Weights of a small transformer language model.
Size: 20 layers, width 160, 5 heads of 32, MLP 448 ReGLU, vocabulary 1152.
Architecture: no position embeddings, biases on query, key and value, tied embeddings, ALiBi.
Training: 142M tokens, 8667 steps.
Each number is 200 + 40 x the weight over its row's rms, rounded and kept within 0 to 999. Layers, rows and columns count from 0. The size before them is the row's rms in percent of the matrix's.

# down: layer 16 MLP down (transposed), 448x160, rms 0.117, rows 182-184, columns 0-159
# gate: layer 16 MLP gate, 448x160, rms 0.126, rows 183-185, columns 0-159
# up: layer 16 MLP up, 448x160, rms 0.127, rows 183-184, columns 0-159
down182,105,170,189,210,161,168,211,175,190,254,241,190,171,183,186,225,182,216,210,159,214,198,272,217,204,244,169,144,165,141,240,194,183,215,248,285,187,256,208,262,229,155,238,271,212,197,224,183,185,203,265,211,214,161,223,196,212,324,235,164,277,182,204,204,174,229,147,268,122,184,216,245,173,179,158,224,200,154,259,173,127,222,279,178,200,183,214,184,181,194,249,293,214,178,252,202,228,255,254,232,153,155,155,179,181,169,109,219,241,146,294,148,245,214,178,176,198,278,229,141,223,199,141,131,191,179,198,222,198,145,166,173,213,126,155,129,281,197,204,208,239,218,211,196,233,249,214,178,173,187,203,134,201,180,149,211,170,163,163,201,136
gate183,094,189,232,186,158,269,289,186,218,241,217,205,200,127,247,177,153,216,140,191,183,176,133,202,196,173,192,181,227,165,175,267,158,242,189,234,127,192,254,232,181,184,176,254,231,280,133,191,199,143,182,214,287,244,127,144,267,203,182,191,209,183,201,173,167,154,198,180,219,197,236,229,207,208,204,298,259,153,148,153,133,186,226,158,168,218,146,165,255,228,263,197,193,246,179,151,214,149,203,142,140,164,212,248,259,211,173,244,184,287,269,168,233,153,218,185,201,230,186,219,202,223,215,184,207,209,148,186,149,243,172,211,202,234,242,214,176,202,231,205,169,177,187,145,222,229,232,211,145,264,152,235,131,249,139,153,311,251,175,183,174
up183,095,241,214,197,185,211,116,231,174,147,178,195,172,122,198,224,260,212,210,226,199,232,192,245,229,207,116,213,228,156,178,144,219,102,169,260,225,107,201,151,178,202,206,158,184,193,232,210,172,203,196,249,202,207,272,171,259,273,283,170,213,174,225,296,153,154,212,162,194,290,206,252,193,206,298,195,233,226,261,220,227,206,273,246,157,186,202,140,239,204,200,220,152,154,247,182,148,228,239,201,214,163,202,244,129,238,180,252,141,209,207,222,192,191,198,175,200,290,248,156,144,193,152,183,301,171,210,183,215,222,265,132,187,186,138,227,170,225,153,182,189,202,187,152,200,151,186,237,223,182,186,146,235,218,199,214,165,144,212,230,244
down183,094,302,235,230,216,167,259,170,284,213,204,198,228,259,235,206,152,253,192,176,141,216,207,172,163,153,200,172,186,127,144,229,210,165,172,225,182,233,216,268,161,186,244,243,207,192,150,161,112,237,201,202,196,192,221,173,252,129,151,232,247,247,202,210,236,143,250,134,193,178,198,215,155,216,120,212,151,204,229,214,175,166,123,244,151,229,218,166,195,202,178,233,220,242,177,199,247,202,184,202,194,250,146,197,195,186,99,193,253,145,227,91,140,197,224,186,211,237,183,133,193,278,243,190,211,181,199,166,295,246,181,181,165,207,160,152,174,193,185,244,221,279,174,116,170,188,188,182,229,197,212,239,168,246,271,209,204,228,256,263,178
gate184,104,200,238,249,236,179,226,233,164,174,188,274,193,225,182,258,144,214,240,217,197,101,190,225,228,233,233,145,238,214,202,191,186,244,189,174,136,185,259,198,261,187,259,196,194,195,160,192,160,198,154,221,200,270,219,193,237,199,213,221,211,135,152,272,172,150,163,198,96,159,177,196,250,142,182,216,143,164,156,210,151,163,162,208,255,182,226,200,192,228,178,254,192,167,268,152,203,127,232,167,265,214,204,219,221,219,207,255,218,221,254,242,210,219,243,205,194,257,231,246,216,202,252,168,180,128,181,137,280,239,179,151,234,154,210,162,182,240,201,207,70,111,230,198,142,259,264,212,172,177,210,248,196,175,153,202,270,150,230,209,132
up184,103,245,200,230,208,220,218,198,131,189,229,202,150,215,226,232,209,203,165,229,233,127,207,250,181,141,188,174,231,207,176,199,186,192,142,179,219,213,233,151,262,184,211,181,154,229,178,232,200,251,180,288,237,266,217,262,191,260,181,261,182,161,171,184,233,267,161,223,183,174,231,217,251,171,173,210,226,265,208,220,196,164,226,157,213,241,209,201,197,149,198,267,172,115,201,73,219,178,183,234,212,192,165,144,129,256,241,99,238,178,176,186,274,217,187,160,239,177,296,271,170,254,193,259,260,134,187,227,181,237,228,158,188,146,170,115,225,245,175,147,159,148,130,204,171,239,208,191,154,182,184,156,233,248,181,157,259,185,187,174,157
down184,103,210,197,252,179,241,172,139,209,218,182,230,168,232,210,156,55,248,217,195,244,193,225,203,206,202,255,236,239,219,160,128,149,172,165,108,163,246,213,225,235,215,298,200,136,227,121,209,238,151,231,257,193,174,192,227,175,213,187,215,217,157,213,212,109,165,245,206,228,199,183,193,193,206,257,221,145,213,255,252,215,141,157,159,201,222,206,232,228,180,216,230,182,220,243,228,233,199,214,246,237,240,109,188,238,271,266,157,230,202,178,146,186,229,213,186,165,191,172,198,219,212,209,270,123,129,229,203,183,200,207,185,114,219,208,172,216,187,141,90,224,163,205,218,238,232,184,221,222,165,241,234,190,205,94,221,138,171,260,221,225
gate185,102,249,170,131,234,242,195,273,118,178,199,208,206,249,215,172,214,203,146,255,288,236,188,201,156,145,128,145,203,175,168,185,214,213,148,140,263,196,209,193,198,151,271,212,251,246,229,169,200,250,164,194,120,210,255,247,162,200,210,147,167,160,229,197,159,226,207,225,135,270,208,185,231,157,128,215,172,279,223,209,220,210,171,218,217,208,195,205,179,172,216,228,202,211,179,130,177,180,199,246,213,141,232,201,177,199,175,316,197,195,266,170,228,128,268,189,188,278,200,197,184,236,247,161,188,253,209,207,233,204,113,195,221,129,150,175,192,233,127,231,210,113,261,183,197,177,255,282,255,150,184,203,181,224,234,167,225,155,208,214,221